Part of a small language model's weights: vocabulary 2048, a variant of Muon for these matrices.
Each number is 128 + 24 x the weight over its row's rms, rounded and kept within 0 to 255. Layers, rows and columns count from 0. Numbers have three digits each. The size before them is the row's rms in percent of the matrix's.

# v: layer 4 attention value, 128x128, rms 0.177, rows 20-127, columns 32-63
# o: layer 4 attention output (transposed), 128x128, rms 0.164, rows 20-127, columns 32-63
# q: layer 4 attention query, 128x128, rms 0.208, rows 64-127, columns 32-63
# k: layer 4 attention key, 128x128, rms 0.214, rows 64-127, columns 32-63
# gate: layer 4 MLP gate, 512x128, rms 0.28, rows 0-5, columns 32-63
# up: layer 4 MLP up, 512x128, rms 0.266, rows 0-4, columns 32-63
# down: layer 4 MLP down (transposed), 512x128, rms 0.249, rows 0-4, columns 32-63
v20 108:112139141109115108109146165098150139086161146131105112128192135150070147141131129120141128127114
o20 114:136129121146116114158102125095073113147117151116115121134113139127099124146126115109133151140105
v21 103:166127139148090133124089183111131143108149112152119154142117117165190117134138150136099153081178
o21 094:134144087104101116078154128112121105120145140131115104106112083102113136127110169172168123147140
v22 106:116096106127153131091171122087117107151147121145095147148172126209142090126123113177125137179144
o22 101:159120102075050087160143147146142103083130142123139130138117125146154151085128127093103159081134
v23 092:123076099118136111141153120132100166118133096130137146173090133104125105118121094115120132134110
o23 082:099129118128167121116127165114122099148067166139124115134111147158152094122101103135157102079103
v24 095:116155113080126144082140139153112102133123169140113130166143131119111109148111122163105127176087
o24 091:153144146072159130123113115118166159148132103129128128103139085149101112095137161097085121077192
v25 098:110110122160140168149122119076132079135149094118129109132101118107131114139163155107122124095138
o25 095:134174112128109098099129137155134118109142149149140138114103165122114124136090140124124122111142
v26 098:134185153161142114101132112102133081176178131134155102143144171163138122123138118123156119105107
o26 108:141143119102126110118167128100099122137099154127108080132134120113156170073123128133129150109158
v27 102:092100140113147125106144153118118108066066157112148172143127165125127095077105112147133170210157
o27 100:145140103134098122181152131146117109159128127150119123113136142116136137170132151099139077068128
v28 092:147138129114158151113122132141116135134134087138144111148114145133134141125128121090131139079132
o28 098:149146090095129139136132096130061118107134158153087133153120139100117148110131164095174087160147
v29 105:127131138070120138131113119125122185126145148152150139145107133076163146136155161136104138109098
o29 113:122082106124146108155115143145135117133126130108118133110106127137087129135128111149139120100099
v30 108:140155148109123089097154129152135126129104117121099102086144116146106146138070140135129145119131
o30 103:157116142135148128115178102128021138141136156134184166139142131146107132145110091129139143155183
v31 101:103111140114093159103129117121132121138129105102119149066112134146139169140141183153127113114094
o31 110:168138112124179122121110146139126115144114123124141104171090116122124136115156158101126121149130
v32 107:107147104085145133140149115162107107148135130122093118090098121111133128149118110127161144107120
o32 104:133137144123148156075148115151118118112126114123168115162143131178140161111107146102154110128119
v33 106:156127174125094095104117148123125151147119170129078140065168126114120147140117139136085112111126
o33 104:144140109134153147151133087120180127077138112122144114102121130066167130120140131128131126117127
v34 097:077113124105141180100127124107138106115114091076124121122202131140111114119108142105117146132087
o34 089:183145102141164095139099166131099121077080117134112160126063122168117114124144153148142117123150
v35 093:155129166160103101093159110131155092142168145134096124153108155106124105113167122105117096113075
o35 089:147144121118102135135130130132202127134152149134178120123124105142117131122101141150092114125102
v36 093:162152153151123125117142086131136092125139098132123090151135122059131113152119124138185109108111
o36 087:140081161155118135151132157152124179150154142114128134132107121128122153123133139146140099132070
v37 099:111143092175115168129137126126132121161120124091135112125142146074134133126129133129108130073104
o37 101:136126164158133122128135128115151121072136106116138132153150116135119135201094123125163132158099
v38 090:130132138128136118161088132110105110109183111144159148136178111113105116141113142138103111130156
o38 089:104091146125092109120124119139083142114176137129106123131137114131186161139119112138089160124121
v39 105:090119131134159086106118112138116145126108150095102142138128157117163177103113137135094160171136
o39 098:171147122106152149185129124092126126114102157128148129109117122143156134101133112103165131120121
v40 103:127096144172106124084125104167137168113122129142102137104130100141142154120124112103136114087115
o40 102:130119134117124107184115108109182163159172115149102108109166136140104072122159101142128114160088
v41 096:161122181113113118144094120131135132133142133136127150152127170089172160109098125099121155127141
o41 098:140122152167116147095151112072109127131171163113150136110104134123109126105151141171148113121101
v42 084:128144111082121129162153118173123147158133130164123114100080158087158063116115144132142105124135
o42 080:110124152118119113090167111116107121146112101093187139119171120166074128159123111134100150105105
v43 097:145133103108135091128117119120101105145113148111110097126131121112113087154095107129134143162108
o43 097:119141124161117181083157159166109114102131090117126143128156130156147113155144155150123110069100
v44 096:124111128107135156123131125118146092127147144155074106117126110136109186119095133118121112165123
o44 093:156155073142112132188114093145145138164119120145142111166068135138117132153160147114106130103142
v45 092:108115157144111084113122090101119148158130169096131088150135133110161130130108118065107149110093
o45 087:102114116144152126148165153126146097097142100135127104103155112117141090155174104135179166119165
v46 088:137132140126097177114129070122151093092087147170128135143146124155097138118151104112118138120096
o46 082:079123109163114139173116110149192106147106111099136088142097140116114126112152170157097093162179
v47 102:128129136124109181116118130100116133114096111098092120131150165129170101118139120148151126133128
o47 103:104098103163134106123133170152104114116101152164115125100151110092090136101139161134127118136117
v48 103:120177129096116126096114128156133145085131080097122092103142148143128106127153131137124146091156
o48 094:108111111186144141168102136145081090129116100152128124129120111103157106154112180134128132166139
v49 100:125107154147152101089137105117124114103113140132135132111130147163127099111109123165133087157114
o49 093:138117142147121109143084142141066119157155143155086092128104115116141130135136117125087148119097
v50 096:081141120143100097147153151119141141137117113111128081080127151155098155123117134162146116135110
o50 095:128103108161115135089087134134092127151136140148126116156054111115128096178125140124082141123137
v51 091:182106115112130095133128131154115154138105117126084145155114131185117148142108121106114109134118
o51 092:125160134149143163154071074128127105116142123129149082114098114130155099114110114151139114121090
v52 103:126106129151134138110094143118133163125117111159110141132120127137157156085155141116105157098139
o52 118:153146128117138121159110104122114124108165132149088129117140109132084149159085118120129135165137
v53 103:117081109099147128164142148139133122142182149177151125186144105128146127119133120108109139148177
o53 093:147153125119132144146133096120144122154148187117115158124120075125084136133127120142099138122075
v54 106:120099103142144112122131126100105125054104120177101134117096105138086139137121165134109069138100
o54 106:138127150145131112168083113128090168148175097112154053113126176129108123125173134089137159123159
v55 095:115128110135130151173145147122132138132137108097174099117128119129102171085138143175093092127116
o55 100:122128154114105119133150125127112134099143158126094123163108094122104104161101129131113174121125
v56 098:122120102170139116110110150126144117130187150093148136125153123142140132090134147113107140201147
o56 092:129137134169149117161145130133155077136111105136109123110120138104152116118153092160160154102101
v57 110:107134115115093162128125157152115091139097142137149122185131144085154105146121113146105101136132
o57 106:135184148137121127127150172116091121132162145126150091114116085164144118129102106142121131147153
v58 095:134132107131132121151146138133125137091109138139127099070106116137108144134108120129117067138124
o58 089:130123154139098170099103100116078118153139082074126140146117123130082112125134086085125184127153
v59 108:109160159154114083099155091160154167120144107146124111072095103144107117164140107126118146111115
o59 100:115156107162117102092096128147175117099149135153142110155097157161153104157112101143109092140129
v60 113:151130160116159163137124147158125105116146084134159167172130112153107120184152122116119095137166
o60 108:103142086136129093131140112130098166143150137118127159102119115155085185107087160126151134128128
v61 106:091118122035151129060126149141132126135086135112151157147108151099127102112109126116111134111132
o61 115:138175107099081144140148153154073138121132124151136171108144101135130143140135125131112143135193
v62 097:138106127147114081130119157143130111104164105079104121120122142102074145098142094143150131139148
o62 094:142106108113157086071101120078066134110158138142107140113125140141171121094096123150132128099155
v63 090:133148119130144119134109139114110127132117151073166144099118146132140145121144158099126143105127
o63 078:141116119155120127158142125113140108070115113112135150121168132104146112123135168117141133141150
q64 093:124150144143172112156093123099121122138073141114092155144124147127095122118162115132152136130182
k64 097:151148122102105142168113148082155109148135106110115150110125123104105123128105151139079129142082
q65 109:100138131153161123106108145130121125126126137115132156180166178166161119149138135098126106105123
k65 107:157171132130118118111136103107104134157082120116105147098108089104135125102138110138088171097161
q66 086:117150100090100115158156109148117153135136140103089123160140128147163101105101112111121165124112
k66 095:119163124099078129078127083110136161152131107180141132170136130126130174168124153144110142135126
q67 108:120121141188145114177133155154127101107197157116139141106121138127139091132152095110152112142141
k67 109:132129141099119142085146160133112069123120111177142156126160134128157123145121139106104118132093
q68 097:098101158121145095114146143134155125076126122163122116085105145138111108140116153085108143116125
k68 109:118180116173118072150108138148113106131161135125135154142099152124143134136145082132160124092123
q69 103:124130141086149153095143127121127131123084119146156082131109177140153136116117145140078141132176
k69 110:119099162137159139082150138159117114099156135153129133114137103148120126141131089135127116141131
q70 083:161121096120118156135107115169102130111147127117146158151135122143161143121166140146132134141146
k70 102:079174128151119129114151099141149101089131145163117141135152130132131159111146107114164124098132
q71 099:175157095113147105138104076123139124114127154133149098131118062106145094110106144126115149127104
k71 097:108112124128115114142137113159177170070106163123117155166116097143074133127114127123131136103164
q72 096:169124119128158143142086099116106126177135110129139102131105104138152149145105119153131123100150
k72 113:099171137157114104137140099146166153139153149110109134174156147146186036083139119139156128150065
q73 104:115110099091160109160133118112147121173134094106136075140109150147155105126103123114124107123136
k73 095:117126179115160155147159096123159160168129114161124088101105135100123139127126157139135130131149
q74 089:125131134160076174101130141192137133111128138113098126124163133173103106137142084145144117188105
k74 098:144143134108183162118129138100130127109109141113159124103160152096084120173145151151093122136162
q75 086:128161167106134156125153124150109087121123119101141120133162139160127093160120093107159169128142
k75 097:159128141159110136131104145169040134088059116090102128147106130137155119141136142117124134115126
q76 101:117129134091136102143109105154123102147189156089148159070120145102086132126103117105167120113079
k76 099:096160162130106157137104132144094110138156133116150115164151129153175103140170126117129117081149
q77 107:100120128109109144126139150089165135081178099121117118125130131147115118086098164143157142148169
k77 101:140121128120136100098144142107128137148093122098139145136147114114136131154077140122145143125109
q78 091:131124132152106137125117105145129163074149135105167154111091155133129155094128108106135093124132
k78 095:076082117128114099064137154133078110153161104146142200115137122089149129141135143166138117083106
q79 092:168170123129146120102121121170118164120102127101105143131143135147153129137119164154123162107140
k79 096:094143104163135135123111092122183179100090139142130153101129136116124188143116121138156095118144
q80 095:135136101112129181137090090159146143115132111191117109162100107143128155093124134127112094148113
k80 085:147126133107114138109167122101165108114166145123152136145128109084052131171119148163110131161153
q81 087:142152150124084110115127121143109126128095118185176179147149093106119090103161116114146107097113
k81 103:115158139086117158122140183113095108113134142068133160134146117111148105177108135130133139093097
q82 105:140093165100125160170107132108140135166105147113109120157104140111088124126134099147085127098114
k82 096:109118147131089126136152109159113146100123145155140091119140143127150089161148153124161109129115
q83 107:140114144125097125163134147124119075141118083165142133146123116129132153103123190127080108134130
k83 115:149131141080154146101114116132111114108120144136129112089113130099146144138123119115103202161140
q84 082:132108146166132111118127134100132117127099146075082115121154156139127153142139121130158142124136
k84 102:146145104171137094118143145132072153172096103133143073119154119146086145109136108128158126145086
q85 091:113131133154161129122154107145100110096181131083122108155176142166125120153147128152166116129151
k85 087:173165132143124128101156138144087098122090134162171160150107142138168129157149086139153103131124
q86 094:085098164106118133089122116138100176109112135118139103153131152128131089142137094126148135129139
k86 091:151130166089136119138153152154074126097114139139131127098111101166114099132102130115138129141127
q87 080:132130138139125140108118096141146095140171094140155124166105104078139121129127160126128128109137
k87 089:100107137088151147130106098113194145127117142163122172141114123123136131127090131135128125133113
q88 098:100131119110150136127115168123142175155133137154127121123158092082130137193108141143132118097090
k88 091:117115124135156110148140092107153126126149125149140149076103141105122127093149135120107138129099
q89 102:167145126093113145118114164138122130124123137113110136128131078091143082131151148120127131127143
k89 104:122138150101136149141098134130112155122153124130142109098159129134184114095104113130129106106071
q90 105:096135133082154135138108107094126122105156091122144117187088143147062150170138097074150139147157
k90 095:165106136139141133126156127158071110121138118165108094094153150130174140107114135108119133131115
q91 093:176151110148114122117142123092164124127147137185155165133127145133115112168158153140139106052137
k91 091:111131120150128135120092120099152129105113150154126173127150147131123121148108122147127111162139
q92 106:117150109113104176132052099108116100085096137147137154110107083120128158145101128138116116107140
k92 083:136130123094126108139057124130131156087129125132146106113110129115162088120095128149122146149127
q93 086:130155156124089107130138149096118113123099148140155159085179146149121116146189126083133103130124
k93 121:110115130149177103128148134128014127110109144153147153135149119132148122116130135116116118093119
q94 100:167094104144102137098119111124145190106104124105103147122127126117144165166141175133137107120122
k94 076:119169123124150182183096166113117113112132117137153147104166135131090159033116132146096147106090
q95 092:104118107124164144095143141130094156139167104158134135061149101097121206097118137162178109085147
k95 110:149104132099140122135111147100027113128128138127109120085097118108122135158148099122111150134159
q96 107:119159135100113085130085156121134150123100145128138152090122086174120151132101129161135142140179
k96 095:142111135160137119148161111101185119118100163121107110114107125157120140129135099163124097151117
q97 114:188079102146134117132114158102142129118130101102146124111118133114094093136137150139092164124116
k97 105:113117146120086157106133103139057133138150136124105173119149127126110114097159092091110123115132
q98 104:128110124113151125157153122128120151088144178138168119132138131081130119157142114136123125171145
k98 107:159103107163159154167176092095097113090127110130159139107154136132122096166122101135127137068139
q99 103:066088156126128125105119126146146148117130111178147191125143187133120077129133151105135094145125
k99 091:109129131117134128150135101097134175066141143056138134130113125148153110132143158101132173137119
q100 103:110140146149120126105134137109127130119105124141067161133161164130114195179122145125136141137124
k100 099:154174135148123142103106095102150133130167119079116096118117137126157153134091164105138107139122
q101 097:129119189152145153126080121123144126112148129092127114117102119121151141151138103142111178145171
k101 095:145114132120169096142148115119136085125134129139126127136145164134126120162118111094190098097128
q102 096:103134101078142114147145142155121097123152086124146128091109121180111153110127146186123134154154
k102 101:173112131101124132166079124162095141121107123114065090072144127083126164141129152124142146096121
q103 108:146147137112086145132127136102126145099151130141129156113153112111136141087122119105122129129110
k103 097:123094126130112157168150138125123123096115178101114117134149113152113127099144117148123132106105
q104 109:105155125116185129116121098114123149131140129145113147116122154161122108143104121167128105129126
k104 119:138076142150143127143128122119045095129117102095126112132114121150152159099152124142147126067163
q105 120:142098149148167117135143087152105125172131109136182119131097148139162146150156112147137119093149
k105 100:190121143106129132170118097132166155177168131121149090138131163123108178133100127144124131158155
q106 106:106099116065134143137144139174126149147141141147119092125151096185135161116196125170094130148113
k106 101:144136134132128106127166142154135106083124157134127123066148131117097167136096130122127115103195
q107 091:136141155137138073133146120107132117141132148093111095143161180148100127120166090140136140112126
k107 098:107151113087100101146111103146215120143132103139114135167105085150137138110111139147129116135131
q108 104:076153158164109173153131150131127139129126131137142132112149127126131117138155125119144135162142
k108 101:124141107153130139133139113113159134093154088081160123091079131118153143131136135127108147136113
q109 098:143143100108094163142112099164160118149098148099144164107123130140102110081107132146088138130122
k109 093:123095142106110147147125157119106111103097130112115093148123152139125193147148126100139126125122
q110 096:130177144100129104165118118153137130106170104118127138118144132126116138118118173130127139119125
k110 110:138040095121112119085134115131148108144090137132114100129117134117148143144138132131113126102116
q111 102:163093166055102157180130119114116126103136084120155138119099141143089137120117161105155149111064
k111 098:150098117097089117119118139167153097145122148127145098169197147094117098133121157153128144110086
q112 100:126152139110100139130140161134123067098087124099125131081071086158160115089127156112106141105106
k112 104:125089136079128172096066115122160112116100127060122148128159121121128165135122110125132116136136
q113 098:094099127142122139134125103140133093083105140094145156145167131119107185131129097152192172090155
k113 094:148120163111121125098098139092145128103134136136105116114124091141128110108131163159150121125065
q114 100:125141140152134186146133116082156126151130165102136121142100144177137096131152144137078095125100
k114 101:125079166115123138118106141129135129116094121114114112122140134149143130180114158133097129109127
q115 110:138113116163057138132097100146139118100132114121143099127137052157087171131095125145114121124111
k115 103:143099151130151070144146141157124163128112144082138127133112088138142094157158103124115143096152
q116 104:078160143128107154146157132109125182152147166118126096098135162113162155071126118117122145164145
k116 099:118078133125110124102088131156143091149107148105126089138063123144120143116144106126110113146152
q117 105:170113123116121115063149095194122152144187109142122108137143146102107116136107107107096156155113
k117 100:082129133132146145134126167107161096101145116171123119147076094142130119131131164103116097126169
q118 110:135116131177117131150138158139125147115086150156159123179150099121103102126098085101131131144174
k118 102:179155160123126183134126109121125152130142131145125126128098090123128115128081139111133145144115
q119 104:131110137150107123133108136109159093163121111129104149162128089163141138116107114138116165065113
k119 092:072139173171141135109119111136065101105088109103116098074194121112147097132165099108143162146096
q120 113:153116132133181097104116134116109122103138128108117156088129134138081173148130131192143143138164
k120 104:161135107127139090122130072084130117142096127184144095065139103141127119150109131135129140132125
q121 110:133151160150126141161137144172139107140147130134153110118149128143140095172108103162144084133098
k121 103:147147096091112177170124093127116121132166121123144130107113106114112089101164129085141121100122
q122 107:067123085117091106115136135080116102151118115107118145178130139108116117150131129099123149103123
k122 109:141092132104172137131122159156142137117138127133124162096167158143141141069153122137126112138143
q123 105:148067173130130138146138119136127154120166120093186148133125102161080085171149154143183133152125
k123 107:173157101130094172182145123125143098116124109152139142130147154133132082095139128120109095099103
q124 095:102125115116168100164138103122146098115100137156161156071103128103067116129116149078138104130125
k124 095:143100102150129135097138125139134102151112079115144159149127139083175147119148109141189143103111
q125 106:164108116132141096162108069105122096116143092165119107133133112161123133129149152151124085098135
k125 099:120143112104130134127106145114127114116108129101151125177119101096091136121163110140143165155089
q126 103:138122126157109105110077132157127130106130123166146141116137158111183143113181110145139147124108
k126 105:154135124124130125113144098086114147177184156169133131111159127156126116128122118131133100125110
q127 105:089128162100145149115122141166130121126106154103135122122163100118111110123153143119149098113098
k127 097:109169135116093155122164116146164135102151117143128094086116124154122075135106138138123069129110
v64 106:126165153116157117148111103142131126138068095150133144141083160089137106153127132151138099170107
o64 091:114151162119122133119140150113157142165123111131145103105136115125103128141114112163127109167118
v65 091:080115128120132109101127096155132099136149104143134110088127111133107096120137169144112136123155
o65 090:114133163146122127143151138147196109109100121139180165122139111124172168163104141106115129081156
v66 106:176107122140154117144132127130136139116126120140127116133103047148122081164151117118102157118149
o66 109:138135126086093137119145148102150148207149134135124136141125145119166107133118161127148125096128
v67 094:131078150177150140101153115141114131117091110107134122135168151084094097170105127098131125135114
o67 092:125148100147117120132097153152083122129129117093140098126125133122147178169090132140110113118179
v68 093:139085138143115105150164111161126128129087106143143109091089149130094080103124144116126085124076
o68 099:102108128118150144084157150068187125096170108102152099107102130119140106150108126120124132165155
v69 099:172132120125139099144120146154123109114139132147112134104064139126125160156124113124152127125141
o69 096:092131130116130141108140152140061159131107116125115152145084113161146117107138127144086133127128
v70 093:086098116136138133166142150090114162168149121161107135140096144138090155128114141117126101141112
o70 100:135157133153106136142106089132126158127157119116137134116137146088118088170108146108135148146152
v71 096:120109134110082092145127089134150115109129133127110119147125121160152146113152135158133136173102
o71 098:174152100110143102145147127127150149141121151121170100120124133155090182147082120112096184128127
v72 093:116109139151083109112127152148130145082132113158104155162120115106138132168142096152122136137102
o72 099:155143095156131066124095131139075142129129118152150122107121103096109158121083139142123148136101
v73 093:090145131136087103127137116101122103123126156125152147124088124155118139086094123143110098137061
o73 089:125095096101098145071162123111135144138129155172080094115120106142126091124078109117099107126109
v74 104:125069119113102102170074108127126077139143084148156141138127171095137133161156152156113147124097
o74 100:158149115158109106156115117110162156085088155167166147113117119111135170142103123165113128111142
v75 102:149125140110201097098154103109148176109127080113074108104100152138136107186132116075163146124127
o75 107:149104133145140133148119092137083124126112074095163144149162099142138119116159131131112093137133
v76 096:137072149140116129162108101118156119083107117126153109140130188107128158109162151154118133110145
o76 098:170157123128106085130176090132103138151129119138199126120126145111143128123098122122147149147112
v77 104:187161118158129091118089131159112168118141142088123134115116126119125128104127104135182156117108
o77 114:135116120127107139106071136085155182141137139134100115123076097171129129139159136124131119136104
v78 115:102116140125117115128148115126112119149177168131124130084129136120126128083126084130124067135122
o78 111:112157146122130159131150120133079132106152127126182131146111142150154120142128139123131096104118
v79 098:128134109150117120114164089108120111145104127174166147096154137108157127123166163154082139114106
o79 096:100134140116145093113101133146184134136127134148084141124119131143076165147142137125165141103115
v80 100:096140151145112130139147108118152105143185083089106120134120141110115146108131127111131090166150
o80 109:140091102126091153118137087146118080079143102129142098163155124137087157190111139114125132146135
v81 111:123085157156166130124088138089118137154138145128149148114161104142116138145128124142101127132171
o81 112:155097122126156138142115136131054112122139125110144132131126112145147145132143104089141109109128
v82 099:128152122106139145118147103136134137103129135083117134078125176161144128126145156112146159105121
o82 101:119110124112155129113104120115140146113136118128121094185131129139116116086123119132110150099097
v83 086:130110147102141122121117154142141157159166122129108151120141100126134128122116108106101125138158
o83 090:100152153111169120147153136093100138147107122107147143094102108172156146173121145123139117078137
v84 114:076116100161099110121150157159124116131157092140134135099150119131128148141098134168137148135125
o84 122:142098131145136092149113149146165150119132087135132110158150109141179097144126115127105136143130
v85 109:106089164156119124124088083142124138089155138128101120113117129100147107056142079119091156139102
o85 100:173152122153175146131118137104099114141127169118105122160105108144134114167104162097139114133085
v86 094:136144109127129114139170152085133151133111102118133144155118149117097132135087113146164113144122
o86 095:139119164148121145136125117113193120120120105146121132134120152110159153115132125129103100132191
v87 105:140150136110104109103123113141116122114123130107062131092109090163142132090101125115123108088082
o87 105:103091110165150153118098147161150119152106133084163146141098133193125123154141157107105111140112
v88 107:162116120138076166092111125137131162115147138165104100119153098114132128102101111136105146123093
o88 111:156130113137108130119113106136102142157134179119132129115125122086107182179137100077146156137148
v89 104:085088144134115135126150150131129110136120160107152138129135125128108093160127128118130123100123
o89 107:121134128119145104144111118107117118153161111138112098059113127136145128135107112147147110123121
v90 103:149118151120115164129103149112121089132084176144120142171132134136147145131134133112105108148104
o90 111:107122117113144138129130155140143121133167153094084136141150170130131154140127141127139175143157
v91 092:183142103133075154114112113113125089145156105114158166181137137111148115124124114113133168137120
o91 097:152144122094150082103105136127080148107136100144114156157112096127091109103118135138122136109077
v92 097:123146134107143108073132131126135168128093146126143116127097105115159083142128118117106114144159
o92 103:121116137166149186085155128193119134138124114115137116123145109119126109111180100172177144100123
v93 115:171140089180113168113134128164136123166135082121156109172118132161141183124117097149097097102128
o93 109:167101112133108116119099132141140146146143152106138127117153105105088097165115151112153140143140
v94 098:144125128155110087148119168140126137101084186166126104124084155164098118142136122128163133135072
o94 097:142120132127146145120140140117160118096122149110118126113103103157184139108140125103130139137119
v95 118:100132154138090117079142171139136154191124087130117147121101121126125106112109080124079136118127
o95 121:137090114108151144128106122124128129077108113125125133174097123120078121120101155101151121187144
v96 107:070128139106109160125132139113124093120124131148154152145137100163128135159144153132151117118133
o96 108:139099075117124108101141170125147151155146118127131146139122144153175136114128096138098149132105
v97 114:146091100107162148124123157101117123124151128097139111098134142073107133066120151132090114138093
o97 115:103154140149085153108142101126151131133160173092100142133119119118146124165111142131153126135158
v98 104:121142125095106114128147145122130141114139114104090093135127125123146087140128154129077109152139
o98 117:103108127097124139101131064157150118116102148134127116170085160161134161123065119124125104114126
v99 111:146145131126082161135154142126116096097081151167087131156074149114089118120090107103129101129114
o99 113:113153127129145127117156133144103084109122135135093087081133109095073161102118135126132133157103
v100 094:156143166131145117120128161140146155098100119137096132075170177181166143146156131104076100147155
o100 093:118119138111097154163100076125092121158153124150163097099136106123090141175127135185160110096124
v101 103:062093137150116111114119083117121084125101122166124104127116143117164125167143109140158136148113
o101 107:132107105160152122143161131143129094124119094143126160150159076141131150128082092147108134112145
v102 111:121099152115124103095131127166146076136142131126147154124145134150158109084107154078120091177110
o102 119:141167104105137179102174129135179143136110111112117104143118155139108145141117149100075080130154
v103 088:124159135125120143139115144095136159118171120140127125115093166127132139142140144083126180091116
o103 085:148121117143096095170092142100189160073140089111126175172090121095135116125100130097133124095133
v104 097:127145207093149103127157097147128124148171140116077161104119105183105109133088122123161167152128
o104 109:093113118131134120111130110147075127127114112167110144113128120131099143103167150161117139162116
v105 116:125125091093089155148135147143133137143121140155165109141076159142131152163147139147126150117128
o105 117:174109135154088093115154100149152140157121156128157128135094094103144105102139124153172130164133
v106 105:144147106142131080101122125180132156143129114091141080111120140128151114129147147153119120117148
o106 108:148113136124153123139127116127200134107086132104128116131105136134127101116146169097180117167128
v107 108:099109124093129137116143112116119100152190129135130087170129144132176138165140104142135171109102
o107 107:150112112192102094108086135158149134153114119143116124115173094119117120106134129136109156145130
v108 092:142161116139184105121132127140094187169136109135122162146150119118095129127141098139152135133178
o108 095:131114149119150115149165129148084127143142096123131113149117121154151125109157116129117118192076
v109 092:110136120101137166177153144138126099125107087128143104141155147113153142119102111115104154149112
o109 094:129129106178143164151113114121091137141158126140153140125132126098123121139092113105092124145121
v110 119:158145096148087115141154140133130163168110131143163120086116134131120106105097129143138121109165
o110 112:096141106118135120098150096130203138126128104083110100118085135120107151103126095104114130165156
v111 095:165117141157116180136130175083133130148132135108109122156127119098167157129124126130095147159133
o111 099:123091134113125137153166127183178138159084115132102088164141128102123130123136118110140120104126
v112 106:141141162089122103140143150142124124108129113137117125116182104127104148131133088128127126138180
o112 103:099077076152125098137122153139106118137133121133142113129110128114087118131120140162103084138115
v113 105:117112135107119132091124127104131117105138112082114152139119094151100134141099137112175111124154
o113 115:101156151099102132105162116164062103135147140137127179121183165137111164121134144143131101112144
v114 095:159103121176160089111138095144134127142137122114129116092125179143168144132157132099140128135148
o114 102:121148167140121155109127085151080158154108130126154148132118130127138142139139169087106076094099
v115 101:126097119150138177100109086129128136116134181179125136085102129116128125119118105103128090153123
o115 091:095190089102134176123120136143098098152105132142116105120187160117113100150116157127164113128107
v116 084:085117126145161138156139140110119159136141103107167137131111179125080144080133163125118116170132
o116 088:148119145119095147137179098105124092090171095142128080156134137133137115173108111110128156128170
v117 088:134108123128116111197138141097117169148137130156157135139085119085089159107110139127118123098158
o117 094:124149064149078111121158115117107122143132183150097099124107151102120112154179102094114154135174
v118 096:148092142113100080101120091119124181124108131119139115120186117104135095113120132150137125152108
o118 097:131126102138148145143113122110113155163133127131118130132107158122112165138144116105133127133133
v119 090:101127124125122179136127132108125130135131168149073150120093142146116133093091152115123085108131
o119 084:107133142125123122131174090113166122127094131114106119116141139115107135140107162069164091147167
v120 087:161137151110062135137099122147142137114113148153095123084124145128139126126119124125078127109135
o120 087:128092123127145160094161120095138121141138150141129161134109100135125149141149125129128105095129
v121 102:083200140128085174100136153120142082136143155094106175179140136136141123131085143135131082131153
o121 107:126124140118115149131121121147215093128111106131087087126135113124117132119141106170142092130133
v122 104:114141137099122100135126114154126137124109132136162101077146144138176128123162172149137164099115
o122 108:120162112123108156171092131084188151134148086156133143112097151144190141134141141142129134135160
v123 079:148117152169164116141127105133116110149166126148116101170127153102127102125144160122157086142101
o123 074:118132106113077126133138141115127145073114149101137095109122118139161144186153155094098111134137
v124 095:116153148146104125119123146135123161126110126099114085108152145128150154079142123129085113140104
o124 092:121121087123108155099066103115097113108160190159130097108118129085104101140122139130153097111142
v125 100:145158174065153085106133119096122129126140151122129130124129164122144108146101135107147111113134
o125 090:122137090134119181131154148088063157127152106132108155164138093126136143080127096184093094153163
v126 112:099140093140133181133142106127134150090112133129126180128129084108130104147113104099110139136127
o126 119:131114136161146131131148161125100150188165131091094118129152129101152166114097144108132117154114
v127 082:113125154118147113114100145095111100143106097091113101145136105160130145098140090123110195118151
o127 093:174112106100124110109132136136063101118112125157136138120109105128132128125108143120128154127136
gate0 100:100102114111173137162125116123156146069149111094122156120106133164136135133134136152138121112098
up0 099:099078155114119139114135143123159162140109085132164088146115098182111142152090160107064119131122
down0 104:148157106127111102109104144098080103107086159191116141146120145159133128139117101147123127126145
gate1 097:155151164129129118148131123111143109143141112140134130128093118100173141124145100161155158129087
up1 099:113155090131125113148119150088085126126109133123112114135107089136115113169113170129174132135173
down1 098:125127130113127117114100137131104111123148108142086118133142114113126081120098122149128091117146
gate2 091:105133151168106095129130129124146140139083136135161141111155117130157103132129130154088125161143
up2 099:112145130137141097141158120108144128204096120105123159123125116123108126123140121123089123133129
down2 096:087078105144118126138139159166128121131123108106147104096129131163134157128138107128134136160163
gate3 098:162122119140148111103109171117158140142132109165112137120148134111123145137095126107096102138161
up3 104:144121164145158144102118144135135113133126102125132144129139137109114170151111129129129092093159
down3 092:132108122141113168120154150148094101104137129090160161088122158133122124121131096127129118100116
gate4 109:113141103147153115137100104111165139134166103128126121145135113131121100102097158100164073115127
up4 104:143131104143116086125078153125149125169139132146111100158147139115156131150143132104155143164179
down4 091:109153166086097133138137126121155097125154145135135118172155133111121079106100110143165124152109
gate5 114:143118178123119135140115123063114092125172141155116145155110133106129107151113129117185154149123